{"n_layer": 8, "head_dim": 64, "d_mlp": 768, "positions": "rope", "rope_fraction": 1.0, "init_std_qkv": 0.0749, "beta2": 0.98, "final_lr_fraction": 0.1, "dataset": "wikipedia_en"}
Each number is 500 + 50 x the weight over its row's rms, rounded and kept within 0 to 999. Layers, rows and columns count from 0. Numbers have three digits each. The size before them is the row's rms in percent of the matrix's.

# layer 4 MLP down (transposed), 768x256, rms 0.121, rows 653-759, columns 192-255
100:382500579493445531453452467504514549525465484448506552543482511448424631543526531469539586542585541541408370475493531360594535554457383424501573400511581549488445550547517497461426482527455513
100:510460487478457565486540473439493450432532532511441470565564444507557473488487469509488509460582506513499561479504480522469527445453480527502460542596546576451519511496559432460457565544474537
099:392504513472466428481476560487450498465406491510466502545493485534494511564492502458583467545501436600426523471527603491446499476529481452453394486503489582511557499491482481561485529554542474
097:610559499569519525395511572628438490541501579490552464480603495447571521449504620499476534453443534541499546470527461468533445537541503462554551489476503494596550480577520522528508532576442540
114:585511528531478568577558463653501544508498477448388475394410429538406514466503485562552472516463519481583463480375501490517452487426536509487578456515484481522459510529439491430477531488400506
088:507491422507560534514543504475540520497492484527398635587528426459456452518570547494496436492478368391517441495547500462548435507507530481487492446516485440458601623590515580570558498474516553
095:408439418470455569535486547541526496481537528527525555471469501560518461516425569621535547462514499442513568442542437451449484428482478463511427587471495481556510486445483470457556364409534506
101:566443470497556542491331461527445492488584487510481549557497491472551550468493428512513556534587452467540565441586534434417556500517529545503509481463433507549505449393413477506497578484600473
098:436466429455510519502554536482598468492488427479587523468485479460401542483557469599407507517524613536429451489452550483494486525458485587471447431495470532491509523511485531488530540515515555
102:389504417440449536539516562560449415485568503450479476530600457444368486409497556531530480564423453562447476421477543492578400534500493556576456404557451449524466429552530477382443454550454462
095:609529470522511496544530506572470509586548451462481525475481475480463578436352509623498437571515470529512475579505480555460464441491417516582500579514583501533529540534418492506547577480493543
103:507534442502472549423433583451507485473453542528515499497485621523497454496426480472546561512479555573603590522500522445583425496486484577524456470478514574482428543499637489525544406502483440
102:428545507485487512466449496578546476430498541429486465524501415495445517471477507575525511442499451479521413517538534540492445567554673502474536501543461509424503478468487419452488413460466479
100:487545515510481479533474384612541576520509448532501473489440432487543474504471389519500338532444534467521531489437477480537509548507545436543441469512447558482558497462439612552463485451512582
088:581531469472479580478460435501460475521596591522580512540500541433488465465394384532504513413489504547448570407536545477517481506526454553484487533554474524581460536480525479532513505507502552
091:402380457500562523511510583514416534545510539627615546530484536503466521541523458574419534430504538467478496448523612518515461485664475523458496520502429510447378449603553500521484490460490512
104:403583383480418468468505442506471508486488528499502454466415484485578579533484524553553501459438451519495470468491532403606448528465542498487514512493594535442585502512567469483564561534451565
107:523512499545488414399450491540518486543469459479484472551527458580471499443441459487476550508544453527571496556587498500516458559441519481475514404512538509467558528508474506518506466561608508
089:546502489504427539465557489532494587507432434450514451472566468421561542478528420544533522573561576445465503429524479470463479498566480514496464543605439490478558507472461541547504429585480455
103:388563532508540437559578510548497621467522541458471534520552435455457526560471578537561413486563547439371445486440539492436635425532498507471467533457468434555483537525506542511449563493497520
126:483518474489548556523491531669501543472447484480518505534489545458421533461453501549484466511497497562456457435522551514534567518604574622503479392498469448411452447568500598564565509512582488
105:545468436504492451581505500520406476542433490411471515523520499459480504410460599486503528541500523526497464471480536502515424473570469521551512505573467508472628553510435509518417467398558533
097:406450575530497412467488488530514472439374526482403451442567438455465515528468562585550440479527447421520516457449447524609495539524525534487482564466460547515510487467451493543513522582481524
101:636529596600496478460541503493540521490449509573469491447514523580506529429443567437493394506499548555490437514508459463517496585518630410474507478566459524563479506444520613484577541284526480
097:528496506543560465467526445497481507559576478570486439540488478548507528509581586533499473523487577419476400483483595601500535532456541431536488510548587483482541499567538467470478477441518424
122:487458545435553504514445459555569411554505593485499515569533705381489452509449473446542505568562507593539589484532441381492432417410506539505487494434453496522524481480494516410535472476515556
107:638488493415493484502472438507491544386514571489504565526480499506440490556529500567537534526525482520554514543519462515477455460552526478466543502498439559466519470489529512554486526440521561
105:404543523479533474456553462450527552517478470453511525485518503478448551571510542472483557476471495368504485501539455541481575476536506505510508408387519436451469545559557597514580543459477518
095:548466518476543482498466567466491509505505511467521538510643565494412474521510407486423464318533448571481490455458481457468515429518506495467511521430452425535508484521445569537406503502478498
089:759581589510473517447532517469501505434441415558484522576544585607620541569531535445566561564498473529480447497409505517481464505482501534507529622461497470524483472436557533505531527537460551
122:576415538598514468606535474434462499548549479516542501510512542441513548449508470445470482453528445565443581439483416561470425469566436492458490474505532508545409449523609513518533532548482500
089:596630444498445549456520449529437467469567535482420565526553489552433513503487487409516537569456506483445468527515474496575463531547526535517520522545522529573418513609473502528497615465522493
099:559605543510460532494487509504543480539488519410485527463529507580520421532460521471576494617489491494527526584414463484589606590447461565469439598483520373486493520473491525419500513478611496
100:517454459558507536464475600577467498485561454494577434555511498583487404444505510483505493525539485485439482531478483515354522491431498496443480553509437488516549504545508571513507516412398386
095:462501529599526534468474491471550487533484460486524465497457401545463475483575472457461469430492558478494502533473454405524525548566498532563428523544511418582476486518497591513548642463468547
101:544422446529494523421557498426461507453439555400415454525425500436505413599422486410483514547505566521565539442476547534503530522567426527532483528521463451532500482546521476534644556533463500
106:549476393444522503544445482561525442576496425472483487571502478554608503533493455465600579540519534483417576460516589594486453427481435489558472426524639497595534428507519538537537599584532476
101:603535518424516534496440393578509610436566603493488564550460554566465453505542535411543528583510531487526455478475476455497494451534522495479516470491440410470523479484408559510424530481487466
092:559537458485614539432475550470419494437462488545407584603515544467560477500603498475466469418527497597519597412564508446527460516535524537537509606502444617498455473526510490532458451447479521
102:493524567618506554517555542450412540529503458544594516540477557482491422476617583564593461529509424512456471509499422542489477571511540563612517504456485501554434588471482608534521468501494477
102:431501455412546582458438577505530385509486553499559411472458543557438445513473643443471498431528491590553498475566603482501484525501456561460564471445508458424637422522545504454508421492504511
130:627479555588472445564464434456453442468470502534507437426570440507495507505488573565495380483375507307487486545388558508571551434490455461480512523574529509496491469474526519396473504461454494
104:466443344518499534492461488545604556535508468476518550476572437525493436529491520436476487418411478557509478551453471534535502516494443522510527388542481584516434409494515466519487508388500477
107:464544485495492520538475494451387518398517546432536488486492426497435550484506478357532533441516441519574542493473473426585497518484521578494510508571524456487487562472472447431482425454596513
106:605495448532483555407504455501503492508530513484550535519489482569440525534466475482581521569473543599508430478518497587497464466430518508467594513511482539493563487473539505565444573465467429
101:568587585518508465496595406458500505517508517600556523410526472506519467471377499479496472479484457475451464477492546478526500434514536433555510545439488526475510477460506478487488467515535497
097:436460598482432536580564422473530526537523545554432531500564482595524487488574538522542454527550447499535450478481413577515459547515456526537457445501505465450578504553553443531520443514377389
107:475435442564473491599551492519497482552450500430561464469384465598500458567492452513519517503522447439609476419561522374573442508511502526463500453549507529442461561591513479666508475474512579
099:675497514568472491467438562507469475508515450607502534489396598531480507499530491456541544429574405517528532555501559560496536387534540461594449586430420568457428482462478507541546463538475442
104:525503568500504494559465550485561380508472619498532464505519520512517491597487473468483446477505468527449502397422443494585477519590462454544512583484478472379469468462480586487472405570412460
095:609447545442482553486464558507427593514510539517504457449555427471534479449546486461429606446500497477421588509432494513528521529536563447475521523503505487516545596447468416431454468479562519
093:477588502589491545435467480508520473441651529517567518419516514491520422552492554502521467488529515514519504520475504483504577537524401502493511510487500504480416534536511482536477595558522461
107:467485448617493474452504504502485435564507577518512454465524423515470519550392576478463507573569404422443543533457494544518538549541518439483431424494501478488496462539448443454495538535481492
093:538497477535452518518465500521476433529506543544431487500529527514505419485566489458569446445490505548464517512540431497473491468555540559497563513434494562413436524476616548505458435521536474
102:384517406459502497512479579518526604608448467463455610508457451556510462553464463503449558434525465437471510474511476491554457543435565493452514440548463512589610519437545574459522589427527516
102:423449430470446561476478554451561474521530506472518503554548482523524529488460505390452447444497508518621468482526568476552515476523483548524473464536474502476435514501512554407566491483553588
091:554408459408416492457492602601502576447497485401465475504541554463432531547517569526551438485546573530465445555396502572554484511495486559518506572458489512460488540494556425457497484503552471
093:488449507437542587557491517519515491492442486505500454478513534484515489482535491460574407514521531480499572490539561529411570466525544517475462510539587550529396398463490558454526565516449530
102:519489478429515547464520576493526453534550508571480457498511499501510442471474560490443563622511529470458517368511416450503543487447536408532606462420396507481572588483442450510559497461510556
101:563583388433496499616474502499440407528480509404640475473573450502453554513424518563498550488503492482543465558438515545466483482526521402558430591459545501557604450536438482463488589466507502
103:597542522490554516424541404497453510403497538521591498443420535477496438556442444500512558562347551470479355480549506590484526491492558458458527419522555482569431506477475547459504599495477463
099:594560463506511460484407448499539432509475600527484480428507482558465480510577492502575473495508490593512500458461463406487609551468499535514531567529430440472560464527458515501564503433461559
093:445505529436592601528591468583481557566473502503522563490509459521473549478538471530596504520459480633466487510465471533649581481441449528496467498564506473573540388418445460401515569453488488
094:583591542394521478556424583538531496464538451503527545475490555492480462497491497565557470429482501490483491495462415487520493529485558415530493553492531501582433531532502484529529597459483489
092:509466511473421489505534479521593559489505475479486449525482465562485508415505558467480564531469485508452557473497545502400481505523508542484466552547522446487464504435503501502437559431479494
111:437436505505484583527510500505503536444494523574470509481527474503512579508468533501422536421548474514547509484496557572608477494519531497576532489454474553403489523441531558456524489499447465
094:490520464401466584485514442397387508516486562544448475544470525548538475432510417499537547521468584520541514547517510443445385501448428527530505529405459481536398538506554496536465588484489519
101:379478389484570541468564512487524494485450476494561447474514557479552573530504524468491401451526560518559561550394560473456457494610503612524503497527456505522481488619533492546502458514568443
090:587492510513404509482528498625489510521527451475464493489465561510465489484502450547549495471477468469570527467404522535487479478546446548484463526491529505529487447514446627515528519470552489
105:545479514473483455530472453502543489425485470434455505452480534558505462483549530570439514469539518428432497444553453536519566519529603492548458552526561539458525551509479519537478453480508541
102:596469532534515485502474511552446442515488519508530501512457544493501515530482437614488446472520607441414561534469481489558387424541540450536455520458513457551522413513461464607478518476579452
087:397500451502434603518481481538465448514594492505511493460458490483517521503540457509451498500524496443495481463475436506516504350546523539502540483560548588482464480501464468351558413599440556
103:434598459544522507502505444535443558389523476469439560485540562412478499480467558543436523516459522532422524525550519472445572439498553509535580500432554589430507457522480572530546519532457484
088:619509507482452530476520552535531469563573490563478523383565582572532499475445454379546429390506480559468478519590419570481475418515504552428568513442485542530506530472480452620459499522467452
106:468449421529441488542479552472525427519521545529436467461535467452520539434528472468561565536527531504494482520502516518554546496502470447489483491518559387478470455460622505568498578560526463
097:504517481477472601521578518514478399521498475488509479463416466521415483425565515540454504441517549479493527511538552474462452561529494535472361561449512507505596539531411542633491548520548474
091:514476487466465528464468534568552534455501568522477488557581564475507481490508521395454520488408473567440513514444475554511619462435474592480480424472504505498454482450415547433506520516591433
098:510620440420494491496417510507548468474478516463522530473465558587521482474488512496448606634497470555521485496460536471517580485443443479440477419553538588538540497530461547509490435483477458
098:586431495543553511454439452512461502488492464481511553518461553480504452496474598476466423518476541445447533537463446576474549395449500556508549468489434503512457539524517466522437590537498539
105:587489525474430525504528524530557502522518538571507463472564481470494472469434453515536525546511530531498508459503497530490501506497528593472410478521564487473512519447520487574579547518579511
105:513493479420504505500462514444524506488446608413462483508483492504499438515517474557505494512513627501558433495553556483381428550506523526436530523483511407547543515488409500487514491551379530
101:348483526512481481464532543512492526563488469533549527586473531477515426408609532559442453587495558489519382581443466445484522393484470501480471537542491528494550450556443464449519489509502453
099:515526541583472501489495551540513471577571531504479507473542405462440547529584456510542433468390469546547423443519385492530475552501523484434371474480625554544548515502527477468531450475535518
098:569525504472529523359398507543527521562548512579519462500562589521463482466503597424410509499489646495602547457473551483571495536481443533467498525534470555471500524576513550616465459389554592
101:467450449540476498444506468495428564466516534503546491446493431531512475481440547462603570449511461437406556606476485594480479521382503587494505486526526490534499431470557476565446506504541498
095:568449539482511403554490580505471464539440408480507576419499538572445500543525490567473472464521430480548518536371520498490521506504552513556578489450407518465549424524438483498467527466460528
107:332513498559492467540433451467552465624483501488494494456544468551527500472607476524529419497507395459525402471533452477503480478597462496572492426597622530535463531504473531575535600501543476
093:551453600461443500579629524544492447451593562499570496509470468495581510566561483457463502559501463445484596508478491503518539559619556480504491487586500495434523489464608499635461572511515496
100:575461459511485468462472557485509495534491510567422541451526467494476537527422583554498524483498460518483484494447511528465419486518494458408411504571553473482560520552499478493504556537544558
095:599531496490463561456481446496447392465490472498521514519592513525496468583558469537485493541547468523479533471466506625482382476456498482510502549458492488616464452510609371563515532576487511
105:567510477474555425545549464475513460511482474444499474550507566475523510498574510539520516586488409519403417497398484442369507559438487455329451530535604527526561550461537421450470464444476652
104:364575496483464436472493607564516473433511496610459556488475562576477542457532397575460487552554546493540551506536436541423423447482461446569505565582595462536532605420494446475488504472550588
092:657488599453498472549482417541556466439518472383536539393531452500471544576501487504433462559532472496501569524555472455583431519464480511517514481479443537413564616463492541386502522470542565
094:589461454467456487504499598499521505379564447491481579419519432486371585504599496517503460482385549428500512513502493572526531516492494434524502527480510521497529535509514525495422477428438535
095:564489471588465550488478488545548523502562375494482547491504494467558407488546491501522539471432468493475485502479579419511437363383508522481475496480531360455536568553558502460492468490522519
097:523428472465554453602447494512537535538417451462512507515482555459428513528536472513523406515511538491479484511566515643589531516599400525489577486445483469467496437413552430547470481505433585
105:507435478544560544425424597515509469475430468546442508533594484503560492516554509598458361565512476496512443400439526487507502401563436577496544459520496462589512488525552523475531542524511534
100:534559545534531540437516612497469481450560582473498491444461691516522564545471445396454600482472448493477377519535459548509368485432542509410475536507432436457424500514538486515498526457506495
108:636472498466546496618633585479603535504479560459556515475494545541484407566569545470573497514505575494646459481539519440462416499540481435487564552479550435483485477521477588610543547465446556
105:511523424448527463490529402459517477528512524524439503466500487453455557537446512485494542596440572443480426664415436494628518470472459518515477554379426371540490525494508499557583472500468574
098:558501400522539483489457520560516475546459506456506493532568368487546551453526464488495431477500658575582438507479425407539564488541480475377598553486566564505535521519485534534493487574520471
112:511582470495435586549511631575504482476422513534419413487477545452483538558444510473615509530472508589571517504492500439537532567436498691467549457446444427501497574537595470566436551454508449
108:485442492447522435459540536565518448573580507477564493470472477539483504533603480520539431533465472507466521431507501478603476495454472485517397541415415541469485451550500490489458496474452540
103:549556500477513536511500411544499464554533479500467509522508504576511461357523467547509476392527463515423449470452483449541562454548512526460509565571531487545528479475515527477595482555557493
099:479535436564590588483455482475353455450554507589464509510485449516557559417478532476481413552477555554491530524488497429468414484534477493409468577473467484512459426587552518474468509461450463
099:513515451504550521455498613539526461574487555474540444523476541629532574480544502386511488496464472370498514472475529525523463482489443485482507510461429535538428606496516515537467483443532497
102:520500544493418520512594569529468526457516488565560529555487425478482543621453468446434510488645594492568483427499505555490571504408487479427585655448503469486518463499447507497480546572455523
# layer 4 MLP up, 768x256, rms 0.128, rows 654-760, columns 192-255
110:499617462491448567534543568504478514552521520498543555496435530446513513511553512557386548472501467374578489436545572537584500440368590462517501502535460590466488533492563449562478478475407453
101:465479495532579557508478611469497530485510463505561572514441499492455484505415538439552500504387531471492511517481529483591545469520521564481480536469557473499450480489514511499405509490558486
097:538489515429531416509566488503463649486600520471508463496523493532535600511511640472552509536537483501465480477453485405465518470442521517563539496457451523464528585379528443526489480497540548
104:488527555597514535528503549405548493463500469561560484457482480420583515473529529521507481484407494412479574459405404461498438548505470537517435435529564501408479524427536461543490450484570484
098:539458483433536448474402524522541426487462412521601470493489536533563579452470395459576439493481591534378411447450527539492464450450405445481603521542491480485505412467401585520515437537498506
097:484504531502549454531486462504476478475618515594448428496595549479549553519575486390545481548464454557541526525555534556554497498561503419532467541510482473468468450422519485513435619570449569
095:499526585512519514543538495603486446550472487534468555448585513489594524414433503529493603542388589548561611597444502452574481548474565486487461608582436585477638515484463476438406413456458437
092:553534492588553462430535533488423599480485535537524473524446421482535516525461442535418614472456446515565483537450534568577474564526472515543469539488431586469500530551586476504405562496483622
107:521573538518536504412373369433409476543394458551493569534578534609544511530502468468469493456499547483439518413485403441445503557551448456400473483457544486583523485609496545537456519475520533
107:492493478549435591487531504428552613505472523611617367463490531442534470636533570502555670519418563546560419494604481504516487490469417452540561537474426476539399499496484559508449570459477445
101:497597443431581499420515551499532468558449502462526572429584587474421572538522543490400578566489374536613482500534447564510507554513449455418469487386553514474505600482499503485555474435516556
095:509457460440581481502504457458466549554556457540676532469511518516491524545570530458493438508521461477456494387470428543450566477484496497495554427446503529479429481362488540531411496488486469
096:488430495487537501568564468510417467540522517440537557411489497567530437540629544469532553480559515525484515510583494557505439548531518498599422351468413470451516484487493420521520536438459483
094:496605505482578485475521374499564568427515528435412422460471563506537405471614537556447492516482523373561517474507593598547487532454501533529489440527485533423590429473486459494429482571460552
090:552597540554544421469393571575486475470481432437437419550545499535441533433429514537551515677477445555411485483529460479609461525517483446596486524512520545503566479464493529462517541543475532
105:527548503485461514500580464464401473501507475496489564485487423435471503517475520614491537442528423492569497482616611503478535498447599459464518508424462461505500420484520524436457406546598560
102:541447493520448515442441496530530556489549510495456510487550514544452502519540520475509534546559482470577481513507530541554548472450462421438369466571362444541539459486397531499566480500475456
091:491476530495573485491532597537542410469498434561567506538463431580561442647451513485476494453413388491465445418450535488464475521541486538557565556463501444499431461519510532546448423499509536
108:435540454524540435543456557495557413483437539489497542476480602567559524627535480495501447468512453510516561467470496483538437593550493578542485427545541456451455529566475512393514477541512506
123:521461538507466499432467457531420457466476472462589436548471589468478512487446553526561491524565550600454557529533510550508551530568501587556448508473569581435484467478494521534500496506475499
103:494383404551488496479527493544470473498527447435480429435440584417454536411627532497533499506545464497493570523601516497468492441447471473426513566490573402479567495558398466500494527455578510
096:506465497543463561462408536522544477561513552484540526422588491460502570411471470498534485558430439485495528515492439455443479448459469472468437508512550442484580574460436528436375490429430558
101:486461568515497531498560550391443497519568430517493477548514536524500450518434547523576510488479484500456478523462536476449570461459488477575534467417439522510570478565406458508466483457494485
104:446498495464514470542451535486480496442448506437555536466512478553515517512438473560591514466518517440462459488483531400506445471553474590482484428465550452509545543497482544462566540533567440
107:465460510548491597510492505529509452535472471474562494486473523517423524630498500581558501570544426501550440526449493477475534408517475590485437470467437446523532428463530486586500513545503461
101:484553466439440441452467381431513538499543483510451530564535537489521478545448495539427545503486456432452461450468415510474491523625509496521516612578430437387510524448540457543488459499534605
103:503489502418496529433506510601570480543532488487489492516484506440484525518501511493565524562484442386488487510515544555480491585462545518440513468515591477515555431516593612500476486503472477
098:475512453517532491542473508461540566482491514492480475563453514553512456489491514418505536530497513396491445528508451450531494465486542444581547551546584540467467455512505507441521477516536495
102:534513508481448532524485495341546549510556419529454506577487468533611475605481500405595569564453536521530536485517548455483480491536526417499554434375612501501530472564466484444416503479522526
128:490437502609431519511595468500455569480522530488579575378500482419509538495527497548509572523558494602554579488501497545476488469489437598472526506460533514506487535504586438492491515533533510
106:592544537612476479549532548446551553505534531585494483435444522569560402548527564536524484543519531550523553568586532541410387529514447424543543411429484505555471449458462548535396448365487503
104:358462483528458540597612553512559485516483434570477469528540516491482523524500502490483506463518469619493566559498507488442439456463495479519512469547571600431584482503509480645533476548540506
099:530467466508450444490504572476503500483559517421525459497626482425478452540477504526514445582516468503586617541476452439491639425347535509412544488459599453561485555500453542550448520443508461
100:536451485555523402529472578459469472478532461491535528544409433576554527513465445491557579449489506514522454400495483515449476424503527525423506483485499471402473516534566479572463504491468454
106:563521519469505530580517450529481454439465401520562402502622480598513580487447567620558488495438522494453496408499476522513529455471529465411448462525549487551508487486423542537462552497524564
106:497442470486510415466517573455502546488539513528528456499495577491559488468511509487405579525452527442433553458456601477487591467518453539449465572492380511459472626490425420426441555548484552
100:463476428465496559422470455496448487518393491472552491526531610548465453462605549563398530411500501457526473408457542427440517577545456494442533531499528499602534582510515569513538447498475532
099:560501519444537418540539490513535527514480553397473547482552534564513523617512466532468657561515423476618513489501500540479444627326625512609534545512508489542520550487551565505414439592484456
105:534451556599572524475462462516501520502514444496537454495513468517502433422451460576517570485524596551498566503544549488466426560476525477522518485430453510496440419505396475623442574476471522
113:480455467539547471431516529534516402558452439491460489426418448486446429541527529453543623494454509475578526510547556448538482438474464506480521529489507479516512441556444438465585541435548565
128:514477517512520491539488477386476415448442531496529406427488551472642641478566507502408461442452555446522493510486565551518549502444521472540415532523514507518548451478560514446421543479543456
101:464501549462441503516533512534477479371425601441461500498612419409439550553413608447531476508561494561483480541499531489482515518543572425574445529464524516416435485474571496447475537504433614
098:440563508489638461571522493469481529501509557520522516563521530596477489512494613463449547553544546491518450470532451495442393484613598474547466513479520517517428431492564540493533560514561472
094:558518510503587466586526502529466512486474485493479507458517548572460576462458519436538568534417382549498486663484514587548503501492601430554542545518448531561465398462456543500476560470425523
092:522560453555525559445449535577485471562447585447542513488485498478558505427540524517497582513551496544419503526531446531495504525449459497543438479533530471474466476542560477512508524567450525
102:487408338558491552499483527550511572458558503487570522484585474457445465514534441581538530544451517471406502469547541436476411542585500434500526459448541550422476481515478496571499448505431473
089:532475472513514511521525571547420465458469465532489515478458468539446565555531562530485432574542408433554482435511559526526553508537471488554473495505482396432462582514602539602505535531483458
100:470457526447436453363473503511549545549491551488475566561555455549577511505437487557453563471340568482596437516578515515399502543500514481479473497540460546524484507554510586480451532505506553
101:561470463523513486450518463399473505485480474533536568422526549558477560524554528467452538530578515597422560566425559437470571384495499534487449516443630549523536524502394518442496514369563497
096:490521555457444464371505452539437556512519494393432531460469464583436462445387484532494477572523561564419494465560522465517398515541404476621633415427633485465518436556466570527516511420475471
102:463471511523437508576529606537482473520520534501561466539435459456482444407569531526476489573488531544542572596490491474525556461463567481539498449507432451485427548538561544428501537498579424
098:480548558567481476442440510524478468568500548533520614512527542448550510472355491499387465406537397446562508470458458445507424399452535488482439474502628465554561496568455423433495533549503490
096:538552459545482561451565500430482511582483486481511489500426537590543445483448394540500488500492503492510523464606555371415506506484543544483469553456500523535468549404477446466462494464461388
097:584551480491507504538467559443501543484444438548523467424462541446497451523477443441557506492554453503609506596535552531459488503586574519513468470487607521501424507470499525487497561525452498
096:536465485449499455489552435519491556504599407453469459526464422504531471578495636460466537486590484448439527553506429490479467489423454461463567482518589517613543474582492431447486556479467531
094:479531476490459464483544566503574487481443466456546440510497517504490530589469535560410482477433497557511499444444501510493377468496334560505444461522522500476489486460496547461475432402562392
094:494458571543424377550459565452482528511536494450517450563486548499507474438541658555410584405544541480498513605491539532556531461530573539506430493590429504527493532464474543551373500540510515
104:482557477550537406463483450504494463450401445412456531519489642474556537447521541625516524503572530525463485529482402543466575506544560565542438539503571481496555459474414411492540522524460467
104:566439621526575481459539468412482484499525553526466469461448491533504450469500479534534542482485470609468535473476434429503506441529525523515557429510552426514488518471536493488366569471511523
106:455498522474458582568517517484499508479498577438494510555492519577437572500501493565438499515485455499527540543562512487493427424530353446459439516594580538530442539526548604424525492472482504
092:529458515514565505514486485463429515530532429515500499433455535439524511505515538566534548432446399430475456604546466503461437497494516431489414430495431418426512421594464490506448539480617522
101:514502463518447480433473509397539478436502477530476440481434432450518496485404439452457540560553567531517532532596449398543484436478542473530529550521450608449545592514442526534440523604518537
099:420472558499483531464557526555541457509569498448576493496450480490546474500560537403552537533515428509496499536545534560491611514518531479533464410475638578535493452452517496522454463461519505
094:496506461476439499528511521496489485421500489417528533440533589515558421465451419510549515444480471374577509493401435574426492487475477451539497528488438610467452502458535467478502429470445495
096:513498508518504453532509452546507559572454406491446518490487496528458489572532481513496534554512469494520555440485512496339509430450519464473451472538582510407530543482604428526501489479456496
092:579536485465516463474521530509534508479518466488525536502439517482496570485512536453498529453542473524443463490407556504498564465524381508617474514585558489499529504485462400391522612450518471
102:521603515501619562419473550476553474463488480551484554446516516513516511547508515485535466616475456441469459353433577524403492488500476508549501506596560471544470515495556460491485535549521454
100:574543480564442500522476500466616492456487511422477469431509554519597559543438610445555517525560614437393462429558515559488523549433533516544500463463505546486534544422558433477479486516576555
096:518517584562512565513591456484526366394546507557472484405482505517588527517463447500526356506461393469499575482534473459534512592515448515480495414513520476495521504547574448464465584473607538
098:486500505512525478440537467386453484458571516526476475488505448488488521572451486582520444573460544587514531469513566560536565434454490501392523545525526487448537598486507532539488419563535496
091:539496484409376469487545540479560508567424523490507439549573506513496554444440545525578422531518515606541454519553383445459544501504427567531485425483544495564525539564499502454536613516534479
094:564577457447543517501495583550463530515499489477427500458490480486559533469348541464471605522450534521575468479510515471420514351564479549517508466412467469525538416456512464394575497466451497
095:487557473430503417524469579456538498422512526485512631529495464421529535475538560541518522657483513461484402482458408452482502591511474553558457547451482499518588529481536547598520568419481547
107:500437604513527555474566451495463499409516519534488506438476515477490487448454375506413531445439419555504499585467515508504439453566524530583554495482525433490527507491604489484503493538465436
103:526506447557446461559518550448503540562457498500461478510455454507582504481442487589480491555507524502507480467466466508502473559425500438491504512536548479483444423478593439542555467434493419
095:505561538521462509447601486477341429642516447473478472454528476494567482440503527506545465488558436458482479487498499508453436425506543537510628570453513435477525553534544461354434455566548611
095:533517453569502544557440513527469480506500488517500523508526424505452494516616446484516474545417432542534397568576464493513497411446585491607524468539645558501442503544521498411520509479534467
099:457523480531478526504560511514497550425554465502457605518459530523479467480479497653451530513504533515542479437496479502487540533456574469424492474498502481568492364502405412484465537442502538
106:483450470483533475496596527436519471551459559573500496454600399514500479350526464540423518499543442525462506468489441381567577587511526472504465491500494499530473634516426514461514470481569517
088:381448454460551480432569489506528530555608422519592387502509483550486581459563524452569497573565508496368549551536531554422527515498551442435486593490527450468439569522528490401498501460398577
099:582577481394464462517478552541513540523569501555551445403501516370582557493462465471454476476424505518547537443514571512534550504512535537580450489508485459503517557457453516430497533501530519
093:573378529499623511545582496506489569479580545546496485549601422511571525515436445506499514504460546420497467496512503515411568570451467546442489445510491619451595566408503498439541479487438484
099:483543497477441405564489537442464530506462501526478436563569533475516462480405432523524584509536491576418416490619539468512541490598411430500489475459523521473544487535430511535462433542496522
098:500399528449513543514469575583512523472576517455464580426495433372532533581524454460546480444492458497465483456466527538509500457456517424419521500543584458502406473532498511560503456512579515
101:499544526494526489463456457416589518590557561554460487537507503554509636547502534453518465522490504513485528543584461465511420481530429518572391472462468549557454578530541519542496543456549535
105:419416489510487502477559459433516476531534633586511560487548479597504510501485556534514482548513502554463488539499448513519517579522406544547540505513423519565471498547482497371468500548568441
090:509496412490557449441529528554563518598580518516385445431524483497522562521553558514455480457546520475562449482477381509500558509507454486560485429423535456532503512481508460516506541485496456
098:516486451511510444430539488546499490395558427560547458551469548484463480547450455511551493425434518390487508383496597430447470471494540446466448384536569504381510551446526419509520497473477484
104:564498431486425467557385497469548571533616594475501448525462496526485637465494474504453509484588496538527511455545431445543483503526525595574532532385543537610463506451492464423507513438568463
100:388448477487541547406488547456497503488512578477522583487511567355523574471478496470517510537408476548517439616448500471473535427491466515523459534547511421513470540486604426472461445564512493
094:480482623495473538570526566480369510485532507379538483541511542458458532522572486428543517524504504507443389504355488548482453528479470534457455497410511462477541522506445525521507470407586454
097:512492459542399491518530598544539577555513455614441458609435481571387486479486505476526577435478527477407546468539504456421486490527511458442499489510501430446360562397526459450539510554544592
100:496469430578444398530533514478505566517432538566496504477556586502511504394531483546624603513488449467536419559423496456437504524464551547619495565488525518503466604460502499622532495467536549
096:519425502532480453563482532470407483467473409493525508514525446445431499457550553510472427502494359475430543503516497432466511541463512575496548493486483519570490522495496547465537509519586531
100:485504540577479501540543432476396546496454539490568500497503552527537638419382466517556413613530529570553514478536506597557502490496521607428503500486545466513531627472499535494480489551405497
102:448431524518504490496470416459510532433538482440508488599479375511524469447492476511504546447567460437522553522471533524458462577516460493496527484491491540533551456508560514467496466434490418
104:527417553604559515476529560464512560542456539439424336480444548520555480483512441397518478489508463504534456476553490530486611531492439535392511531500490507545531496607508472461515510484509580
105:550512493531577524539450490402474539532477476555467535589531543503530523544434570516602562420435530551438455453481564417500512486551488441506460493493473538524477478396461474485456438385432547
102:509371495489530500495499501472567507523438528514507444480466488471530516439518547526500442549527569498514514440566542491515631473535514423492441449495461510401396517502562521568534484536484471
102:489476479496489516498500532454494407482592495494581453549417547537481542557538476535465652514462530455463505438554568458450459507555550522511485408512530469520511476511526497551509454516450588
103:380466513592529504464554471499569490490570481398512503504504495470483423468504456482531384524561530502523585431508472504471535534469527503576562501525484490541452507553539498470573393506409478
104:428527591522503460553513509455552554468509428549513505544465419540565590476517592464607594529490503471601477559567433572388500447542515493543570526553518541600472499519475621374442502496582532
096:479523566399496520472502506447530568494451434541451439471554431503486476644508515539520549614497506441510503469483569583524473518486436446504552491435437502486459557419514507504393538491380439
099:549470555473482411539503386533523507597498529469443472476378514429516533424483460419566446566556534527493490547438480492494461524470481385447481464494513462467496561522447522523555569484469542
102:523483582512580396561518474504542507516411606470465480432502483531409480521445487516517515563516586528498461555595537421574517671609461439442542490550491529530475518448487526462487483474472557
106:432524498573485492513448525551449459561503493528493465485519450509557508490443509515477499510520548570471461488433534447607457476440574469456523573528610538495503449477494547458633483566538452
103:509400523413530573528486487531493507607520573455532557404580495534518521387530464425410450514523473550506451515549464525482547525534439404536491479403524512566512489567499548546510571498518432